From a checkpoint of a small transformer trained on Wikipedia: RMSNorm before each block.
Each number is 500 + 50 x the weight over its row's rms, rounded and kept within 0 to 999. Layers, rows and columns count from 0. Numbers have three digits each. The size before them is the row's rms in percent of the matrix's.

# layer 8 attention output, 384x384, rms 0.0911, rows 100-199, columns 64-127
092:544502482500514563499452470461523498517538538492464588477486465444551519419539464388494519507464483672538518545531525511433466462354684433502469485483480538509595517581439535497474484462545471
095:560479548458500526499538541477474495477569556477509455521438500494501586543487547473574502376448445501561557592528551428512525453547425485434557458372454506502527514480530519527499399462490514
100:586509470546499535393491505492567458478482605538509522453536538535521566515570476501427480542498473509512504528533447518550486511456525512548372467476504509560498488523461475480501465555520490
098:505511518495438443522482490550509500442486477381534412549512492348512583460517433448551459495539560521503524498568412500599520576562586501380573469432512492577511492507541514570417537448419380
095:515501569529492537421556480470386499470494502558473478552498527533493459531484489522439468517547474490571427533489472481560525558611439376436524520474566504447449524509521494496481572596556493
084:570456492492466463557503470482437473509554554523551446538510468518486528554527539556548537493474438532498555490437580438496483498447604481479538550483519503413463465506371495475529508491591430
101:549483531508439592528528488494462424543599514395495506595444447532507496565521533540506573493459533448487558473487405482449572531388426545541462449523489518595498455543495442426506474565534514
106:473567507512553476410480492497516570562508529442462467500482514493470506534482557423447464515595574495512482518488601435496465537538502521493524614464443408443510527576544496480545476434524480
092:471500549522485591506457455472457482473485513493521541493527486620491483473495407538515496566513479483515517548415555540491444469490569475494578510476396441510555490445562453548517583442467528
106:495538483420577647353622455502495514534496501395509432476520480478523549486529459525481415456541443444537464551419535446476470437548488553488531545480439627468517463475552416579515493491483486
106:526530529467453454552480475471577558507440529460551480563556556487443509457510538492424527508585432393488583593571423466560513564597511390478521424403493461482551511538516513595486358451528501
108:559530539490494429578434497514482541435540591501459514487495450543467414543422515441460519562462465502540493465522497587454522437424624572467473509473501558577484420518509499523463488480510454
103:490456498596479457462474517465477553540407517518565494453519534542477479487357458561509481503507492484523435522524529423477502493538453529519596524518448498537513499501554559505546385469498530
109:426405516472440503527600454419586493524597448466405481522422474523517546528452505564485499460555525531485431498449473488524547550561504507517537501489550479407532568523402578556558558471528524
094:550479517557469463579539451482512440446441586516496523534523551498456501579481511478501433450468540528415433492518474414453439547450487551468412498525576542539544521586480495511502499437451445
097:506455516524481576472487468479491534506473454435479509550494559549509512559462486480480453533501500474507510508524455425548398475535515521448753462376430553452427446536493500590492477473563423
104:546604416408511447438395480513464475436450536430597489536494476510593489429508435456426449563438445532512476509469550503495506495483511592536585592475447540553472452497557501444551484490460558
108:542505454452468463412487398441584460513539557472466459524462443383554514487618551533527541429546431496457465456580473505479535485385447571541480555556462496507560517562482382499554521502563480
103:452478523564590526564540513603486477600372495474506542499425580521591495465520432438447449505438633470469502515500430483586456476567444502518508472511499461421419506398508463471481451556530592
106:579515573490506593511490449479468508545604489468487492514458474463473502508453475435576631424446427487481517472599492505573473592482574483478448530526439492501471521618499496578459533431536566
102:590471435424498516487475437462458427536515534461474496514573451454514539479554553445484525467519512539670480523477417539566441570456537436507568608437467480458516499411506474505519431539511435
090:469516529463522572486540418531476517561480523496524542494471423513421524441445498421548527487552507474493521518550526382457474487552599473488603465468462521406537544569514562540553522453528551
103:481505456524467479571470497496497483475528527506485543455521616454476478480534438551518471586591596509498450600452527479477517549543527514459534472502460491512445508503499437525474616514504518
107:495495542491530444454505459537437581544521550478528464558484505439508500477475505488506506495451573470419473500489416585490476549461464456495483412472585507507478470521506461493480522527504484
102:490626388494465501516550526526577502545436466540606496482516500521503581482531485526514490569445520502538522552511478493491483434541435474618466466519526511461468529512576470458520543547501519
096:545432583442420506458484492509466490511482421471540556482499569455496526493523516511499458502554484513479528516524435532503479597585430583522625552561472548477517545437478538580450532536540493
098:517538575485590404428446558584465498601432548575560558525561544508521519487460514527406438479473503518550500484540535477507541518513539538492495608432453505541525471533515545573457472464474500
102:593515406494561510466441469449530524476503501546416457484513513431503439535561519523488522416544529508446447454539506503568428372478499389455521448429540494509448499547514460473535589458401379
110:552484530471532551434513571464434476532514514558532551508504487525498569481458501585531497496496516472483630464540455451472500490443445526496480419429527498498505592454488516563519523476500545
092:448519491490605486433504461574507490567532413505533570466478461443491569481549436598459516530535496491521520365495373452579466545482465493485578520511500485507462610396483476565536485482501430
096:429518446393525442538468443589441496466519526499465513479498470391527550421577431510498537475459470481525458501465532530535419559476503535404586524470544516537483484511485455588541478468536491
107:492495512484493582444473463504429487493535435532485572466448506428485510552533498551499485493497442443492499488466621489509549431552555490523499496447454538476471477522509468426508682568449449
102:465555454493486603526496455508472465612493456454417519550554521499468487554571536554579427446536632492573534463563452490490450557526503441502579453408540432432475552501496582502450457481447446
088:535568542449539422407463494498594464485395514434458456474455482482582563497467520444466508443517515474535549524528509389561518452599525464562578537434554533420527576512541462513465535512453539
097:494530500576533496561498538509530433510410512542506554580475599542489486463466472570564474501479461503541501515509454541438461525464537489484485539476535454536459401472557439625467460516516431
095:471649463450563530511458544504468509483481442584527519532592450470529611527483567502488508511488527439473494477527480464604542436483580495545469495475463467464444496502391481462514654536528401
094:518418495489572459500448525587437511584488527506480506489460496483439600503473498502421523403490567495478419420486493496563492569495484501449467534513503445461509494390509454544553539487540545
090:484457583539539419511503517478528513514572555536442492455489454464489469488501564457509460584496507509511416483438651644483545517501470522473462613524460504518512466389488483458500497533471528
103:491596440507567484541438526527415466580534534590442546514557492508514570557523433508481514469467445454483465440435489605526556514508524538499494537493459466468389490551511491507475534466505411
106:459492531444480476465506518448496521449493497495529523446539473510541476427488475432550447443519515472477505525505480513462421479549514456411458472511551470463541440489542447549481564540520480
096:482580401498425583460436392532463525552583465477526540461524516499507554442537571488534434403473444521538545609478588486477589592438490506453556574428436500545489485465480449502429442524465564
099:596557564544482474587416512513541437456559522630461550555488525600451559545465490374490450541588483470517523514525525460435497439545524469464453487511545500539490513422522536474540530494476407
102:485424491510492408488540457519560519417443527524522521531396511521375461481508518489512482541513424576474520551430547494480465459424521549514491413553391586480605534520561498496556500574480472
109:569450406550513472497459428480547525418502432548556486491491523538497520472555475507540456538488528480551541545576527559631527445586550478473613473413529490393580540476523486589479392549486504
102:463504511478549471450554508654553484534490573478460522514531501539550464385484479577502425407505471565485519486467556531481467553448433566507523494433514520460480489540471412514542534600519474
107:557555460494568546493467578500496523473440452540494556469498544489500467374479467456574475546506492508435444475587533478499542454514463544544521459478518461559574471524512494516490488546508613
102:526542520497572503568607453443567486494506500476485491464538480501544524575542467546477530432494519412453511469510496376500581502442506506503393426545492501539564460508444511465526589503492561
104:494508592436497555502565458437497582525556553469410516518484423457502525451483493484509450442577574488457558489444459526452478482443468467487494420454419508475540403505526460527493499470514515
091:530502442529459489545518449475455454522471437429548487604522523523446483458518423430468465491426488571528493545470474518410531565481479530509467491436394483568493495474583428452554542560514513
101:473536543540480487527449432598461516532440466527496471511432527392510545494503511540483439506507547466489501543475537534490463426447473507467449486566436566556511589552458538439479499491495496
092:477550501469510549448470469463516587580498583431547489533499601435526532581538440491453388412482515552482501370513574509552468481540457497475568486484463504470488427454546433544476373474464526
096:586511533466474564493514477461600457407434467492576435556559530510510486523476568470479481564434417501500510515422550530463556514621556541500498539469465502450537642483595563470533429498492553
092:558483536446424571507464547476472437472418554525541572534528478498551568446431446488465434514476463535500564465575410540427427544415445469502499384480452504541420428499500417451551498535505471
092:474470500418489415494467462472510532502494519506527432484520435456465460488525495584458576447432543450488593453492438551597524535483356478489533494529497446490481483578570543490446517542486425
092:488463499631533478436472460495562526458497433456510461506542490619491423543476498505483491592473486489444464492570554569538446547398444447507490514539507507481469438447460464501574477536473551
104:519409526514472549480485443457468494525518506492517410516559489511455525457444431500482550492461501473498530537500500459451533518445430529544463561647546541561476481550543487572478495527564528
097:500500508587456530544554506461408512464417477546498526535497448531396543580474461471519549637483508505484444506495474491524479562549529469406560518496531403448501579404497548490501534582521505
108:546514537429513464507518508449541521455475518517446575499543451434502542474513521497524443498478536489431511489522429471471527528586534521490451467562582462475507515418435458532428512548573541
087:504478386534489578474514469450506527511506567518521524497592580483501526556474517467514531500506500567431494551476470469433539487429538400518475379493594496422558505524521419402550498520494545
105:543469514451481424460501380552457455492508447509517498489489490503529532569496493539522446445536488590493594465497457459461437529517490546498502514507441465536539526498563464428511466480453460
095:465457518475488436401563518540566495466414495482567481497456476539479443523465506466505458593429571510471468544504565474526451571473577564452482581507461430587518564561427521465503529488532531
109:497513579434531518527434417512535463464608517501451470482461483454519490481486523508520488483498492526454494506470494530461462543451470497531477546608480520475519510569490468516581544546535535
094:528450482459413506510558447471565527533441552534508618596486509512470464441497468540481467576531541477472469501544537502445503572456498516490542452547443508446493399501486522565425544530602426
102:493528458503551410601515571513511533479465569526476526567550551445486624453455502475434398519498491557453480490444550558510514497527517519455448518484449463566555519481529550512512542451438438
102:537485478493470525513561519613436577518476533631546522504497521548469546518468492496485474586503499561485450543500451448516466407545432483576530467533479449454484437486501544494511496561541564
106:453505487597496525482564469597432470584525442585540578522506515521523540565569445497530433511494572509419532454524498467552516466548454484505446392527550480512534467440502432501523529564504503
101:499467473496527459494568519595483511495475521510545575450523464509455444534488464503518472587446519456476489487495562517433534559489522475487490498460497546543562482560584435523409411555486541
099:529513491494470405553427501525516503580439553510481464555512572483478571486491468520476546455482509508501534454524483530426504470463470439504493511459580517452539436502421555505466456458492502
097:443510465514501531538485448492500564533489451399497563457501475414477477416569571496467443514482575512555479525444576544525535502506614499489534508442509562486538425619549506478462456453512491
101:507470421532552568535537485535467528492532393510482540513508452494567514499455552547537472538536545445552481515617509560573507488492427453549525498524555488490448535467479538481503468484518509
108:545443571521465468480496563467513481600551484552498548448504507565487504552590491525463441546482492461530501483531516600515513495553495542451595486452510457503471519493537497582398436524510400
092:497547396498516468518409495472462558518508482499502605514511512587461485475514508552489527427539458520498462544504541515537511505508517489512523476492481623552435552464457506473461511421487433
100:489514565455439502458426493386537488533554537458485519478399475412471498514588580499534596446518510565625498434555502507489522417520523507520521610535498500433540448498466514476504498474516558
109:559552543464539439541466501447499546492462511535444501439543529418530538478546430585461526494458517510402611503508614561531555413558485418512435493548573466507515577526602561525486552519489584
103:498491463548479457484644439572404492452481544519502482518503626526497404560520531530404498430525493460434429544521498371474524596486524520440555532563485552509533499463460404592434552517494518
090:590466443526476457574536507468431514490469531546447531546542497568510403420464464484433474476464519503441517545519562478399480466391470528456460508561498486496430548480393521483562468426571563
095:543555467545414397547543530442558572506454487494549501460415463557353515504524555533550494575542467431516468507558367558525512456487503586474483414477595532462553547509490501471444531550538543
096:464543496537576432461467537546475479491468509501515540551475481438501501479498503465449483473499524542586462559464533470436432481506542619466525566509433573499579464579499459486558516452501602
094:550455540477482549603594511570467482515537454565438572574500553539517441541481497543515495487456497496533481506489499430520483481570467481462495437556463468470386491533446533490502437469534451
102:551509439506563505509480524441576451486425467461502457468508511567480488440509474504550478504468477488499497505469469480504522510533531488519535578514445452512458512446477551497436478494520627
095:485436534540499483543605517438511528459448496520469470521551504526543522447505483464450489558532502477491455509580488557539490518502458519511522667458471435373490457456488463550414369532545430
098:443536504494479518563456493483460391493511576489461468538613517471492513488547573479494577436485522504543517562496532412455452523454685523477473555540449496502545489506531546449492459424497482
107:435500467629561452488519563574504465514423506537513535506557471636482520454475475492521372571498498495482430493484458449560464533436446581487536555525475483501418482553545515458576550571488524
106:456553566574425471552538513413436546470435526528502370486556520537526560523539453462533471654515470553412480460515515620490493530535479433554399503519521511422384491450534425578550493467516471
101:468455516520556567544391496453552428440521471519561506572596509511488478450525560546464510482487583573546512525503620608485574484470553463376510453456435479509512450516495472508526537506526523
103:489442538436464478518383535477471441437479433607463531413406514532541475488486493462479429614516457513472526492502398447513561552349494583484482452505531458505505505528438460483498529586542468
100:493492488485463592444487447503578555467485475416553453497513565506539614646515534522494449424558375394409502575540447556456391462501500427541486474445536496559502471485439494601513435528529460
104:510498492441457541605478453461531369504537563488511554442399486431426495535421479496426507381500516485510519474511477494491468415588502463556476547516483485545508528445466478489532582513470525
098:490434488413442545414580498517509495508495549489441536516643530544515498524572558495527460443501457473486608434504508566497441527462551472498410511383466491454509465494528453509550534471442486
105:498522428559547559445541482552539408506541455557502511522516450518475560546622505562497548487530546505462440516532532517529485560625492476571530531478574452520498395515414461469481468566462480
101:499569562465532542518579513445467488508483500602456524503513466407441468603452530510470445560516477462512450516505539554475523545510515439486500487524478470456491494509450557479466576522527486
108:489512542454564452465519528511543523488403511548531512518423473547421432438492501513464480596510512511495499453486560473477523511564571506531496509522484512549572519547487508466560559552496624
111:523504465608504496513605485484551578531546523526498497409589497567498500450440492431529432554375501502504503530495579391493538423512542512468403522442562368494492479532569524383508483562457519
100:453469496503493529591444402551461470462451456467490405593439512502530541566489526487587496479506412425479530505544469502542527534546385529514493475507499491510511524489402559452503486493436517
100:513514450522553465527527537454531495463502458434498453494530487545497499520538500495568507612439563464506457457514414477485447610425551500536430575585524495551491463480516364480401513513459416
110:502443418498524457444532523593466547433442447533490456467471501516489486502396474455554476551463550471449515465448454494547447495495492489584470537585558503473523484485596504460505538559556575
096:519486624493512440515378412434570537370521537529467484482451469392556440484496503464512466494531513529526549443441505468578496421625583485531493520543529552467608494493558538461516514534496553
103:501475560512527420454506505574517492502458529512506596541487466532429452489431445517458393474583499467598609466523483487479509591453523506498625534486408520459373494481494455575473437520467379
102:490542494374463539396478455488568506556596417509494563516431537443483448519527480571488533437522474517553513489458470487466456500460555479578532503496379505557541526556456467474487568501470462
110:470530586520505527476483571469451541516505540487506565540464480565522509566471562513519497534519460557518437550532480501434496400511555551545476465454496473451542494464483515508496523488458424